python train.py --n_layer=16 --d_model=768 --n_head=12 --n_kv_head=12 --head_dim=64 --d_mlp=3072 --vocab_size=8192 --activation="tanh_gelu" --norm="layernorm" --norm_place="pre" --norm_eps=1e-05 --positions="learned" --qk_norm=false --attn_scale=0.125 --bias="all" --tie_embeddings=true --parallel_block=false --init="normal" --init_std_qkv=0.0355 --init_std_o=0.0 --init_std_up=0.0355 --init_std_down=0.0 --optimizer="muon_variant" --lr=0.0108 --lr_mult_down=0.7 --beta1=0.95 --lr_head=0.006 --grad_clip=1.0 --warmup_steps=200 --schedule="wsd" --decay_fraction=0.652 --decay_shape="linear" --final_lr_fraction=0.0 --batch_tokens=65536 --seq_len=1024 --doc_mask=true --train_tokens=903400000 --steps=13785 --dataset="wikipedia_en"
Each number is 50 + 15 x the weight over its row's rms, rounded and kept within 0 to 99. Layers, rows and columns count from 0. The size before them is the row's rms in percent of the matrix's.

# layer 6 attention output (transposed), 768x768, rms 0.0958, rows 283-319, columns 512-575
096:25 38 42 33 54 53 70 31 37 32 48 81 34 27 41 51 51 40 17 37 47 29 42 59 64 31 46 82 44 55 18 46 58 35 35 57 51 54 56 46 45 39 39 44 70 49 45 68 35 69 48 34 30 51 61 67 48 24 25 39 61 73 73 59
093:49 47 42 53 40 40 57 72 55 49 35 50 46 67 38 42 55 57 57 54 54 33 29 52 66 61 58 70 69 53 51 63 28 20 54 53 43 49 61 52 50 46 41 37 70 55 44 49 44 62 42 35 49 50 61 46 60 51 51 49 45 42 30 55
087:33 58 51 58 31 38 51 63 27 23 70 28 62 43 56 49 36 61 42 78 32 38 58 48 52 40 61 43 53 33 31 68 45 47 42 45 25 57 36 64 45 60 57 67 70 40 61 45 59 75 59 37 04 40 80 55 45 45 63 39 52 55 37 55
092:24 52 62 72 56 62 49 58 48 55 37 37 57 64 67 59 50 24 48 46 38 70 74 68 39 70 63 40 42 52 44 68 65 43 41 23 78 36 67 22 36 63 41 62 44 39 33 50 39 59 75 40 55 36 43 51 38 44 57 51 56 50 48 50
094:66 20 26 43 59 39 66 79 31 36 50 43 57 36 43 63 16 49 65 48 68 10 50 61 59 37 50 35 55 63 61 65 45 46 52 68 44 49 77 71 42 59 51 31 51 56 78 31 19 54 76 61 55 69 58 40 57 22 34 51 46 53 44 38
095:17 40 71 32 57 53 66 58 51 59 34 37 26 43 32 39 48 56 24 53 36 48 61 87 59 49 19 53 41 64 54 59 54 61 49 34 44 59 64 43 54 68 38 43 63 69 61 43 54 64 29 38 35 73 27 22 46 25 69 55 69 70 47 45
090:36 56 34 33 57 39 40 37 59 47 58 40 63 65 30 54 72 90 43 61 33 47 37 53 40 32 65 31 76 62 62 64 54 18 42 49 40 44 33 59 43 35 44 57 66 33 67 59 52 58 61 47 64 32 61 49 39 20 57 41 47 39 81 48
091:52 57 58 52 30 56 69 60 70 51 70 39 23 57 31 25 45 72 13 47 48 22 55 47 71 71 63 33 40 23 67 48 53 64 81 81 42 60 54 49 51 48 43 57 66 78 30 78 65 43 62 55 49 42 61 62 57 68 35 25 49 53 12 66
091:16 59 38 68 52 68 24 41 48 57 29 55 44 44 85 40 59 55 60 59 33 58 31 65 62 53 47 37 59 39 99 52 66 53 61 53 42 30 49 50 49 44 32 60 14 82 61 63 23 62 55 74 59 39 53 45 56 53 13 19 27 27 51 43
097:56 36 59 44 42 42 31 56 44 42 44 63 47 47 54 47 73 62 77 47 39 64 47 55 53 44 62 70 79 42 48 39 58 71 61 74 55 42 37 50 61 68 84 43 50 78 41 26 32 57 56 51 27 42 55 31 64 36 40 46 17 58 73 46
093:36 50 23 56 42 60 39 57 29 27 48 50 54 62 48 76 50 45 42 57 55 55 27 34 89 63 37 40 32 59 41 68 66 42 31 35 45 54 47 57 61 47 86 56 46 49 54 60 38 70 49 53 31 52 32 23 38 34 50 88 80 37 58 62
093:68 47 06 68 34 81 73 63 44 62 50 50 39 49 45 50 85 43 59 54 44 29 60 51 27 38 53 63 34 40 61 48 52 39 50 41 50 44 72 35 61 49 37 46 73 55 16 58 51 56 60 42 74 53 18 54 56 57 30 57 52 49 33 32
086:14 42 24 39 62 54 53 41 37 51 63 43 74 43 66 66 36 69 58 45 49 58 41 51 24 54 40 59 36 44 31 53 48 38 39 40 63 29 70 68 38 48 56 42 56 39 37 25 69 33 57 31 60 09 52 65 74 48 38 41 71 42 69 50
096:83 15 40 54 65 35 44 31 54 62 46 38 72 93 36 65 57 64 59 47 83 42 46 50 73 34 50 42 66 52 27 47 78 18 22 48 35 55 45 75 38 61 40 28 46 40 60 42 12 65 52 58 21 42 68 42 40 42 25 58 45 87 50 33
096:13 47 53 17 27 69 53 35 54 40 44 40 49 48 57 74 61 32 37 51 68 63 54 41 44 61 50 22 37 69 31 49 28 50 56 73 35 64 37 47 44 65 37 50 38 50 50 51 42 47 57 40 35 49 72 30 48 46 23 61 52 29 66 63
096:36 64 48 63 40 44 78 54 46 69 39 70 37 54 51 61 26 49 42 36 30 11 35 39 57 39 63 44 56 45 34 59 45 57 64 46 63 68 92 55 49 60 43 47 54 54 46 17 55 64 32 40 39 62 50 42 49 64 67 56 65 67 44 44
091:55 51 87 52 46 37 59 64 59 22 58 57 22 36 71 68 37 60 73 41 63 43 50 53 67 51 59 57 37 65 63 51 28 62 26 84 54 48 21 66 43 36 44 33 58 47 55 58 39 64 40 44 47 40 33 59 68 36 54 52 52 23 47 61
091:56 66 54 38 30 59 74 24 59 44 50 24 42 67 40 60 59 52 65 62 49 45 65 43 75 40 70 53 55 55 51 30 49 50 59 73 38 48 70 49 37 75 51 23 69 43 58 59 61 71 54 43 45 39 48 63 54 40 75 50 33 74 50 55
093:46 38 42 55 53 34 48 47 36 39 53 20 48 36 48 60 22 60 40 69 16 46 33 43 75 50 63 48 48 54 52 50 53 45 64 26 44 38 61 52 38 46 46 44 66 57 55 74 44 48 73 48 69 35 54 42 49 51 27 15 68 83 71 42
094:57 36 59 69 53 67 32 43 59 28 58 34 52 65 57 46 59 47 47 74 41 43 52 33 37 54 44 41 44 71 29 28 58 69 29 52 44 65 58 43 68 30 58 55 48 47 40 67 64 47 51 43 40 38 30 54 36 39 51 53 21 46 50 42
089:49 64 48 32 48 45 50 44 56 50 45 56 50 52 69 55 66 76 48 57 55 18 45 38 72 27 39 40 82 24 52 24 63 35 36 49 50 51 66 51 65 57 51 68 30 35 55 23 66 68 37 71 55 52 49 65 45 43 45 65 52 58 51 70
088:43 39 55 47 51 43 40 42 60 42 42 54 49 69 35 82 49 56 51 48 98 36 48 42 58 39 70 46 37 59 53 49 48 36 63 47 41 46 59 44 45 65 44 57 49 80 57 52 52 45 67 49 59 45 61 56 48 32 24 60 49 45 38 34
095:33 19 44 41 50 47 48 43 60 60 71 35 48 47 50 37 34 46 44 40 47 26 81 51 44 49 71 58 37 41 73 49 24 41 60 40 59 55 49 37 55 55 31 35 63 78 62 72 43 53 65 47 59 45 80 46 57 40 32 61 46 47 77 58
092:33 60 63 51 48 49 65 49 47 76 76 34 33 49 34 49 32 55 40 53 38 56 57 27 25 70 46 28 32 60 56 53 30 46 78 61 71 56 77 60 46 55 34 48 55 12 33 50 48 65 70 69 39 48 54 37 43 60 61 55 45 65 31 50
091:81 53 32 39 78 47 51 59 23 51 42 70 39 46 59 44 44 67 82 19 56 63 68 88 22 15 50 56 39 56 65 50 25 43 53 63 62 09 58 76 60 47 56 46 56 29 74 47 40 38 29 62 74 77 64 47 36 48 54 59 30 56 37 25
096:52 57 31 59 31 17 63 30 34 64 37 32 30 61 56 33 68 64 67 25 57 15 37 41 73 71 68 52 35 45 64 58 31 57 57 49 46 42 74 47 49 66 49 48 47 50 58 57 34 37 26 40 69 61 46 46 49 36 78 61 81 71 36 39
082:15 54 35 48 43 74 89 39 34 35 64 29 55 57 23 70 51 20 71 47 22 52 32 26 32 72 41 47 52 46 38 60 43 58 18 62 57 67 30 60 56 54 33 32 39 56 39 67 51 42 60 47 53 54 60 61 37 60 31 81 58 45 32 56
092:71 57 51 50 73 41 30 51 43 81 24 39 64 39 38 59 19 66 56 47 54 26 73 64 39 57 44 58 37 47 32 20 70 31 53 60 60 34 64 57 57 47 47 52 55 13 23 54 54 78 46 52 50 49 32 50 19 70 10 54 32 43 34 50
084:76 79 42 78 63 38 67 82 68 31 59 48 75 66 48 59 33 74 44 36 26 33 46 43 31 47 19 61 51 32 50 21 36 60 61 33 48 52 49 16 61 60 64 56 34 65 29 62 60 66 69 58 32 67 33 35 49 56 43 45 48 32 30 54
085:66 45 54 39 75 45 73 62 35 55 59 48 39 33 44 27 53 67 33 60 39 60 72 42 42 49 59 53 43 24 66 29 43 13 70 85 65 23 43 70 27 51 61 48 53 66 30 46 35 53 61 51 39 48 45 45 66 50 50 60 55 51 54 47
090:69 43 49 58 48 29 57 68 45 61 66 78 53 43 74 34 34 40 49 60 49 37 31 54 53 57 22 32 61 57 67 26 52 67 52 36 44 41 51 66 59 36 80 66 46 37 73 66 25 67 64 38 52 57 68 44 16 59 75 61 43 40 40 53
094:30 76 67 79 62 49 69 63 43 57 44 43 38 61 64 58 36 47 47 70 35 50 55 38 38 65 39 38 46 33 45 38 73 36 65 57 56 32 80 51 66 62 43 36 77 62 70 62 52 51 62 60 52 32 68 41 38 55 49 49 54 33 26 59
093:43 47 62 66 44 65 53 27 70 46 20 75 63 43 64 57 59 47 54 60 30 28 61 36 50 56 79 47 50 55 75 70 34 75 52 61 54 48 40 44 47 60 51 52 63 18 63 65 49 24 40 37 53 49 56 65 44 32 65 29 56 42 75 56
094:42 68 79 47 36 68 51 74 49 56 52 19 45 69 10 61 48 53 53 75 49 35 36 33 59 60 55 23 61 61 41 69 31 50 80 20 53 20 50 40 50 27 44 54 36 50 43 43 73 69 63 72 65 57 44 44 47 75 23 60 25 28 35 50
094:52 48 64 54 38 49 69 73 38 78 49 28 60 61 50 54 48 56 55 68 51 55 57 54 28 71 77 47 48 44 43 63 40 58 54 55 57 58 38 68 48 58 58 40 58 37 65 31 61 17 40 44 63 44 53 50 44 56 67 65 55 62 46 62
095:34 21 49 73 41 49 57 43 94 63 50 20 35 62 51 24 31 59 68 58 40 86 34 39 67 28 53 29 44 30 43 58 88 44 33 61 25 55 63 19 43 74 67 37 46 53 34 74 41 53 44 46 52 34 67 68 25 38 51 42 36 26 50 69
092:50 39 30 48 45 43 72 32 25 44 53 51 45 55 38 58 58 58 42 33 58 23 33 61 53 48 69 61 31 43 34 42 26 37 71 66 47 56 44 55 59 47 35 53 64 30 31 34 73 56 44 33 35 37 09 42 51 49 43 73 66 60 47 37
# layer 6 attention value, 768x768, rms 0.113, rows 284-319, columns 512-575
099:61 49 47 49 42 48 64 13 39 50 68 38 49 59 43 35 56 55 70 72 28 56 71 44 54 47 80 49 31 26 58 28 58 66 29 73 60 37 54 36 46 43 56 58 44 43 48 69 45 31 71 37 72 54 51 44 56 56 44 39 65 26 52 41
096:68 51 58 36 32 54 69 33 42 82 23 48 30 40 45 41 46 70 50 42 61 70 36 48 47 65 29 54 61 44 46 27 76 43 43 50 53 35 55 21 62 31 48 47 37 48 49 57 56 22 56 32 72 58 18 61 35 55 30 29 57 46 60 39
099:77 57 39 40 69 30 46 62 46 39 75 73 47 53 17 50 45 37 34 45 51 38 57 29 49 34 42 88 49 57 62 21 55 46 48 59 14 40 43 54 72 57 77 44 61 63 59 58 48 60 38 64 50 43 44 64 46 60 64 48 37 65 29 55
100:34 57 45 64 42 58 40 41 60 22 65 45 31 71 56 43 52 61 35 40 59 52 53 43 29 53 47 82 47 48 37 18 38 44 45 45 40 68 44 57 65 49 47 42 62 46 34 74 52 38 55 56 45 44 60 57 60 61 37 49 60 61 28 42
096:80 42 57 65 14 55 39 49 46 32 50 64 60 51 61 49 32 57 44 50 67 45 45 21 31 62 55 63 57 46 56 50 34 49 83 56 52 51 34 45 28 75 66 47 47 20 43 46 30 61 58 33 44 38 41 83 41 71 56 53 41 23 35 54
099:68 44 51 45 41 55 63 48 56 49 46 62 66 35 67 62 08 40 66 45 41 33 72 34 61 39 62 62 42 48 36 45 29 68 33 75 29 61 61 44 59 51 24 45 32 57 70 53 48 38 49 59 27 52 42 66 57 57 57 48 38 46 66 86
096:34 38 53 58 57 33 39 27 26 71 52 52 50 37 30 61 34 49 80 66 45 53 39 53 15 54 35 53 78 59 31 37 24 37 26 24 51 43 54 46 58 88 54 51 37 20 60 35 44 47 21 45 41 48 40 52 54 47 68 65 25 64 73 46
099:71 48 71 48 23 31 68 30 47 68 66 61 60 57 10 45 49 38 57 46 54 33 79 47 54 26 58 58 36 55 40 31 36 35 63 48 70 70 74 47 47 55 48 14 62 43 35 55 58 41 25 43 60 47 60 47 32 26 62 78 59 67 43 41
099:38 70 28 64 43 61 65 58 67 34 28 41 47 77 54 56 04 47 46 52 76 46 55 40 58 47 40 32 57 52 41 39 45 44 47 54 63 52 42 56 48 27 40 56 27 43 40 83 48 47 29 31 64 75 53 66 61 74 45 56 78 61 15 48
099:53 49 64 36 43 38 73 50 41 45 60 46 46 69 63 30 56 69 58 70 53 56 64 42 24 49 62 55 51 50 38 49 49 44 58 64 49 23 49 61 64 28 36 48 56 45 54 44 57 20 49 60 63 40 71 47 69 67 30 13 28 66 47 48
097:47 64 79 49 28 32 49 49 28 57 58 40 76 60 30 68 22 57 30 28 56 47 45 57 73 44 55 16 45 72 08 35 45 70 29 56 12 38 20 58 38 60 61 90 49 47 69 34 63 50 27 50 34 55 69 52 51 63 54 55 37 69 66 49
096:73 56 67 39 39 51 56 66 75 65 49 60 27 37 49 41 77 38 47 63 41 30 39 43 72 42 44 74 63 61 62 49 52 47 64 50 51 63 12 38 35 44 33 56 58 46 56 56 54 54 63 72 28 82 37 51 27 68 44 50 64 45 37 57
097:31 56 42 55 33 59 59 57 41 27 70 56 57 15 59 47 53 59 45 47 38 54 52 76 18 50 27 52 38 53 32 66 46 54 50 65 76 65 74 36 80 59 46 60 53 52 48 73 65 46 44 36 86 83 37 51 35 46 53 32 54 22 48 49
100:90 37 51 62 66 23 37 31 55 33 65 65 61 31 34 48 29 43 66 52 32 50 42 66 68 48 38 88 35 58 50 42 39 24 62 44 60 52 88 52 65 65 42 57 46 59 37 45 56 48 22 37 66 79 45 28 62 45 36 45 47 67 53 36
098:79 46 47 41 46 46 44 29 43 22 54 46 54 42 39 38 70 35 69 52 76 65 42 49 40 53 44 49 53 57 61 50 36 57 38 39 21 58 25 46 38 58 65 39 46 65 41 89 53 47 80 52 61 57 46 62 51 42 58 60 40 29 43 47
097:44 40 46 59 53 86 55 38 76 72 32 64 45 45 42 17 66 32 36 51 25 46 65 24 49 56 41 75 42 50 57 47 37 38 32 20 66 67 52 40 38 73 50 47 52 40 33 38 41 36 57 63 53 75 70 52 46 59 40 40 44 59 60 35
094:38 37 33 55 61 47 50 54 42 47 55 70 76 41 81 54 41 34 50 43 57 49 33 65 50 47 43 38 72 29 69 59 64 56 78 63 78 54 33 43 76 31 50 71 14 62 43 73 53 18 56 57 48 81 51 38 22 72 13 64 49 24 27 37
101:52 50 60 34 45 40 45 28 61 48 50 75 51 48 49 35 74 51 59 33 85 51 72 47 31 56 29 53 37 36 52 53 40 57 28 55 48 51 44 27 80 52 43 75 37 66 39 42 57 46 66 53 58 37 53 56 51 32 41 62 47 40 37 41
098:65 67 35 44 53 21 65 58 74 63 60 71 41 31 30 56 66 33 66 42 44 56 71 45 61 43 75 66 52 22 50 34 67 23 88 60 49 26 52 47 18 71 59 71 56 61 53 52 41 32 43 52 64 65 57 29 30 63 59 15 68 45 36 45
096:60 46 70 48 48 97 56 77 54 58 52 45 50 36 24 40 53 44 40 55 64 69 43 72 46 75 89 38 39 68 58 63 26 29 58 21 39 32 49 47 49 43 48 34 40 52 42 62 34 46 37 56 38 45 38 49 49 40 72 48 46 50 48 27
096:40 59 46 55 45 59 61 54 36 40 33 57 43 27 63 43 59 50 28 48 42 48 52 39 50 39 42 58 59 31 34 59 70 73 25 52 73 44 43 62 51 44 55 84 60 38 44 67 54 53 66 73 93 60 48 20 41 49 81 32 53 42 37 75
101:65 67 67 50 70 04 34 51 65 55 34 59 56 64 48 63 51 50 52 50 55 70 48 58 61 56 50 71 44 64 46 50 57 69 47 73 71 10 77 50 24 29 37 82 59 24 41 44 56 21 43 76 32 56 35 41 32 58 41 70 56 44 15 54
097:66 62 47 44 31 34 43 39 39 54 28 46 60 56 61 54 46 47 44 56 75 41 44 54 46 38 49 53 72 50 66 57 49 33 29 50 42 41 43 45 27 26 62 85 46 57 59 48 55 51 48 35 42 55 51 73 30 43 36 61 48 46 54 51
096:16 53 36 65 48 40 70 52 52 38 15 51 54 59 51 57 31 64 27 64 47 34 27 21 53 37 59 46 38 45 41 57 48 65 43 51 41 87 46 50 37 52 40 66 57 36 50 85 52 48 68 39 18 26 30 57 71 46 55 69 56 44 66 76
098:53 40 78 56 41 66 42 66 57 46 56 53 57 67 42 55 14 42 51 56 53 68 37 54 07 26 53 56 68 65 59 36 63 60 38 71 41 48 37 55 45 45 63 47 51 46 34 56 67 54 52 53 47 45 75 57 64 62 48 53 41 66 50 42
090:88 44 66 59 38 42 38 41 54 55 30 70 54 56 73 36 47 65 32 55 60 72 66 71 67 58 44 44 19 52 42 40 65 48 54 28 47 55 69 35 60 70 50 38 62 49 45 34 69 51 53 58 59 57 32 40 78 31 53 35 68 48 43 48
100:27 64 55 69 44 65 53 59 27 35 62 54 42 59 68 27 60 49 35 54 58 57 65 44 53 41 55 28 71 55 51 52 53 91 67 48 65 58 38 37 23 59 65 52 51 73 61 22 45 51 64 37 58 46 49 59 70 17 56 49 51 68 21 66
093:60 30 60 22 60 37 44 54 58 69 62 44 64 54 47 39 62 53 38 57 63 59 49 69 84 40 72 52 51 43 55 56 68 34 77 77 69 74 54 50 26 38 34 34 62 34 43 40 46 51 08 21 43 54 60 18 52 40 75 56 38 46 58 60
092:24 50 34 66 44 52 37 50 44 29 51 48 69 41 69 63 81 37 80 43 71 34 40 61 54 41 43 23 46 59 29 51 50 74 00 01 47 82 58 42 75 46 58 66 31 50 72 49 63 64 52 73 72 49 66 64 44 37 35 48 45 43 49 45
095:54 61 54 60 29 70 56 25 51 42 23 49 29 61 44 40 53 46 44 44 80 71 49 33 38 42 47 55 33 39 49 71 41 64 30 44 19 82 55 27 30 39 41 14 59 74 28 35 54 43 44 47 52 20 48 65 70 38 23 44 55 59 46 59
096:70 41 41 41 50 52 14 21 52 74 44 61 55 29 42 34 66 59 26 37 70 73 57 53 48 49 64 49 64 52 71 41 64 54 43 23 45 51 45 60 48 28 84 60 17 48 47 35 42 51 62 73 71 71 58 55 21 35 27 36 52 49 57 60
099:63 51 28 38 72 27 49 67 74 55 78 49 32 36 38 54 22 43 53 27 54 62 64 46 51 71 43 53 51 53 59 28 72 37 55 44 62 52 55 40 29 58 24 61 26 61 59 50 62 55 38 50 67 53 60 48 64 62 56 67 53 62 42 61
099:53 47 20 68 40 33 42 60 57 56 49 52 55 53 85 52 63 36 68 38 70 54 51 65 21 55 36 46 46 38 55 40 67 40 29 81 55 80 55 64 55 42 45 50 73 43 50 40 31 38 21 50 51 45 51 49 49 33 60 61 34 61 51 60
096:25 60 36 53 42 23 51 56 53 28 64 54 22 38 62 51 65 58 67 28 42 37 26 27 62 32 28 38 62 41 73 48 63 53 57 30 49 50 55 56 51 50 58 34 64 54 40 52 47 60 64 36 34 32 59 56 40 41 25 49 55 45 46 43
097:60 44 59 38 55 56 62 35 34 42 58 57 83 49 55 69 79 35 28 43 45 53 61 51 62 58 51 73 66 76 33 32 39 52 43 32 50 41 49 34 59 38 56 63 48 31 59 54 55 69 56 38 32 55 63 22 94 44 48 64 61 54 63 42
092:68 47 65 29 50 67 60 79 59 68 42 66 55 28 83 56 19 62 56 69 56 50 45 41 31 51 37 34 60 58 65 57 66 51 38 72 58 19 44 20 66 46 72 52 34 59 56 67 46 28 54 48 83 55 55 54 57 66 77 58 66 65 29 73
# layer 6 attention query, 768x768, rms 0.115, rows 320-337, columns 512-575
093:57 38 55 55 51 60 47 25 39 43 60 60 75 49 56 51 59 58 83 29 25 60 47 53 52 51 50 54 51 54 52 44 74 64 81 32 55 51 32 61 75 53 62 66 44 42 35 71 50 53 65 39 64 64 59 24 55 43 57 42 71 47 56 36
093:44 38 50 35 40 74 62 46 55 42 46 42 59 70 48 34 60 58 52 42 16 30 61 60 34 57 48 53 61 47 26 45 27 44 41 77 41 52 75 40 43 35 31 37 40 61 68 36 11 58 51 40 50 24 56 50 39 53 76 73 39 51 30 58
098:27 53 57 38 65 35 72 58 46 43 61 39 44 73 40 44 23 48 44 60 55 63 34 48 56 56 45 56 64 48 16 60 32 57 41 39 81 74 45 59 70 60 58 52 54 53 31 54 65 60 61 47 59 52 46 61 58 45 44 29 33 41 54 29
088:53 56 72 39 54 72 64 61 68 38 66 55 50 47 51 50 75 63 67 43 64 40 71 19 45 42 63 60 36 44 40 18 29 55 15 31 68 48 62 47 64 59 36 62 82 60 52 17 94 68 22 36 65 24 43 53 77 54 44 56 50 65 48 51
096:63 45 66 42 56 33 61 70 51 74 58 46 28 35 50 20 63 50 32 43 45 68 46 68 33 59 53 55 45 51 49 57 38 36 82 48 83 60 49 55 41 33 57 52 55 44 28 79 61 43 22 59 18 43 56 33 49 33 66 72 66 46 50 52
097:64 65 92 43 44 68 56 65 56 52 60 72 23 68 44 36 78 33 41 81 39 48 61 43 48 44 59 54 38 51 60 25 67 46 48 71 42 62 58 59 40 28 52 59 76 57 50 54 41 51 44 54 71 42 42 47 56 40 37 68 47 56 65 63
093:40 71 44 48 55 58 47 74 62 14 47 41 55 55 36 63 72 65 40 61 40 45 48 52 41 73 32 32 53 59 75 85 43 76 76 41 71 33 37 51 48 22 37 49 31 48 70 56 33 33 53 70 34 44 76 43 39 26 53 42 46 33 45 38
093:79 72 37 54 29 38 60 51 38 50 57 54 65 41 48 59 39 45 41 28 65 37 52 41 49 70 50 43 73 45 25 45 70 45 33 57 27 66 50 68 45 38 59 62 63 73 53 40 45 52 39 66 47 22 39 58 39 23 52 74 24 75 33 67
096:55 73 70 50 74 81 73 48 50 43 69 33 11 23 38 52 46 68 36 18 39 37 40 28 54 42 33 39 38 36 48 24 48 45 49 49 61 33 58 48 59 56 76 42 76 28 41 29 80 80 52 47 58 37 66 57 53 46 45 49 49 55 46 59
094:51 46 50 43 46 33 43 53 29 44 46 38 56 45 21 51 30 47 38 37 46 57 28 48 41 55 31 40 39 40 63 73 48 38 57 49 62 64 31 50 86 29 44 40 61 48 50 69 43 51 59 68 57 49 64 34 38 56 65 57 47 50 44 73
091:20 57 41 47 91 48 45 30 39 45 34 52 42 10 48 55 64 42 54 65 58 39 55 67 68 73 49 21 61 59 37 28 41 47 45 64 35 52 28 63 68 57 39 43 62 65 63 29 44 79 32 59 72 47 46 54 89 22 56 48 71 47 75 36
095:49 54 64 53 33 52 82 65 33 65 45 44 57 56 46 51 61 45 25 31 63 28 67 37 55 54 57 49 43 38 32 49 21 34 63 32 52 47 47 57 72 53 50 61 34 25 50 28 47 65 63 47 62 57 38 60 59 37 41 21 39 55 73 58
092:53 73 48 41 71 84 40 56 61 70 67 85 43 41 34 49 65 47 45 54 25 55 67 71 45 62 35 54 52 64 46 57 65 48 66 64 63 20 49 26 37 30 46 27 61 51 35 65 41 74 22 64 28 58 76 40 31 38 65 66 62 27 67 43
096:55 62 57 42 46 38 42 54 67 27 41 25 59 43 66 46 30 19 56 47 71 38 10 75 36 54 65 46 55 58 47 61 34 52 45 31 60 81 49 70 44 82 44 54 43 24 63 40 56 52 49 48 59 45 49 41 43 53 11 48 32 51 30 49
098:55 48 82 38 46 41 48 34 33 75 67 29 25 28 68 67 50 41 12 85 55 53 72 63 53 34 38 27 47 66 56 47 46 43 76 49 03 58 56 56 46 55 56 58 30 71 64 35 66 71 33 59 47 54 71 52 77 44 53 46 34 46 49 52
090:63 52 29 57 64 65 69 46 55 25 44 19 62 62 45 44 40 55 43 59 18 64 20 41 58 54 56 34 60 45 38 66 39 55 35 59 65 41 45 23 65 71 82 54 61 37 39 62 69 43 47 64 58 58 66 21 62 75 42 24 67 34 48 24
095:61 52 82 75 74 62 44 19 55 62 24 49 55 58 73 43 41 50 42 33 42 58 70 65 52 40 63 48 46 52 23 26 33 20 54 55 24 62 55 46 40 66 82 40 81 73 48 85 24 65 25 55 57 53 28 36 55 53 46 42 34 44 39 41
093:36 41 51 64 61 45 50 47 62 91 41 58 73 56 20 64 84 56 73 54 51 41 54 72 67 44 63 48 62 52 42 34 48 55 69 46 60 52 61 49 42 57 62 19 25 49 58 54 45 36 48 74 40 60 63 59 37 68 55 25 76 64 64 44
# layer 6 attention key, 768x768, rms 0.109, rows 320-337, columns 512-575
096:44 59 48 41 54 67 46 44 37 37 71 45 48 48 48 63 25 57 47 48 56 45 41 46 58 56 65 52 53 52 85 71 44 77 47 55 75 63 55 70 34 58 29 51 56 55 55 42 46 45 65 73 45 76 49 54 45 42 36 66 63 51 72 45
097:54 68 31 48 62 55 44 42 59 55 72 53 59 53 35 47 48 50 58 42 36 38 47 58 69 18 61 50 39 56 63 56 49 27 59 55 43 71 56 57 67 63 58 47 57 31 59 44 75 65 42 41 67 45 46 17 19 44 47 48 82 58 44 70
100:44 38 53 54 51 19 61 46 53 46 23 40 34 36 27 52 20 42 67 32 38 46 19 44 69 55 40 32 36 36 37 67 43 20 52 47 47 39 34 72 54 64 65 56 12 52 36 46 45 34 47 62 56 54 39 59 71 47 58 66 64 50 64 86
080:35 56 60 64 61 79 25 45 37 64 64 44 51 46 41 63 33 44 40 31 36 37 62 55 45 43 40 39 34 51 60 46 40 57 66 54 56 66 27 64 74 29 26 78 45 59 40 71 77 55 70 50 51 50 51 53 35 34 21 34 53 43 57 42
098:44 32 71 52 41 88 22 62 53 52 61 59 67 64 43 58 25 49 73 86 72 37 37 43 51 37 30 46 33 67 72 39 63 45 43 48 39 31 62 49 57 38 45 47 40 27 49 45 38 65 35 76 42 52 66 36 53 50 51 34 35 74 42 65
085:64 60 58 53 37 43 70 38 45 42 42 39 47 57 39 55 57 60 63 57 29 45 38 40 69 43 35 65 62 66 55 34 46 58 59 81 31 47 23 66 42 44 52 83 74 32 36 52 82 30 54 52 42 37 39 49 69 50 57 53 50 70 69 67
094:69 57 70 22 38 51 30 33 46 47 67 26 67 56 48 34 42 39 59 57 56 62 57 71 65 63 45 46 53 61 69 34 45 66 54 27 31 43 68 31 31 56 57 53 66 62 64 56 41 66 38 00 41 70 43 59 52 58 44 48 42 38 45 45
086:55 27 45 69 31 56 78 60 77 27 27 36 30 35 36 55 71 41 22 57 55 50 79 25 82 81 59 63 39 31 56 51 34 62 51 55 68 66 43 53 58 17 82 43 68 30 46 31 46 61 50 47 33 71 23 81 51 38 34 30 62 63 74 38
104:60 59 38 63 48 43 59 56 68 33 37 76 60 71 48 54 41 32 36 63 37 69 40 67 63 34 30 46 62 87 50 36 64 02 49 54 40 61 41 64 62 43 49 47 74 63 35 48 55 11 33 42 40 47 56 22 46 28 62 20 48 50 38 53
093:74 23 45 36 49 40 73 16 76 73 43 34 51 62 44 44 49 52 46 50 43 79 85 62 52 68 43 62 34 48 79 56 36 67 41 41 50 33 46 36 49 51 62 31 58 46 61 19 37 59 58 38 34 68 49 97 91 58 52 38 63 44 45 41
087:60 57 36 48 39 45 60 69 34 55 59 43 63 41 77 68 63 47 63 30 07 33 48 42 47 38 54 53 60 62 48 41 69 44 71 32 59 67 44 55 27 62 57 91 45 50 41 56 72 26 66 35 38 33 44 48 50 42 65 73 52 71 69 80
093:45 71 45 65 52 17 33 35 53 19 48 55 39 65 38 50 49 43 58 43 32 70 44 47 34 16 39 49 14 47 52 75 57 33 61 38 58 48 39 53 36 36 65 60 51 77 29 45 75 65 29 69 45 49 35 36 70 67 44 67 73 43 59 75
091:54 23 59 42 91 77 29 61 42 68 73 40 49 39 50 48 65 47 43 51 55 66 44 59 43 59 53 46 22 61 56 53 38 37 36 57 44 68 58 40 41 61 30 74 38 42 69 51 60 31 62 50 53 38 83 35 41 44 58 37 82 60 26 50
091:56 53 74 47 70 56 76 37 51 16 53 42 43 78 46 42 76 44 34 51 53 61 74 24 05 60 23 68 29 32 44 39 51 53 49 58 57 41 60 34 32 34 69 62 49 37 55 28 48 34 59 39 44 67 30 39 58 47 64 61 64 56 65 53
104:56 53 25 63 63 65 33 41 42 38 75 65 70 54 49 57 69 50 61 36 41 40 32 11 48 47 62 48 65 60 56 57 59 77 48 56 61 61 44 62 41 65 52 40 57 55 32 67 71 34 71 75 64 00 49 31 48 60 59 57 65 82 59 50
081:56 63 54 75 33 50 35 49 70 37 43 66 46 52 68 44 42 61 38 51 70 44 18 78 39 27 67 51 44 54 53 51 52 30 74 47 81 54 59 43 82 34 35 46 36 41 43 36 48 56 57 47 58 66 53 44 46 45 59 51 55 47 57 55
098:45 26 44 50 54 33 36 55 53 44 33 49 58 47 32 60 43 40 26 61 44 60 64 59 60 36 67 57 64 59 70 37 44 40 54 85 34 59 48 50 53 41 43 67 75 38 57 32 64 46 67 57 65 56 82 49 61 64 85 79 51 52 56 64
079:31 69 27 47 43 49 24 55 32 59 46 40 54 46 70 46 41 51 62 36 38 31 31 52 22 71 49 34 43 30 50 42 34 32 47 48 75 41 68 44 45 51 46 51 50 64 54 39 38 16 40 73 47 52 63 59 57 50 44 47 59 51 44 43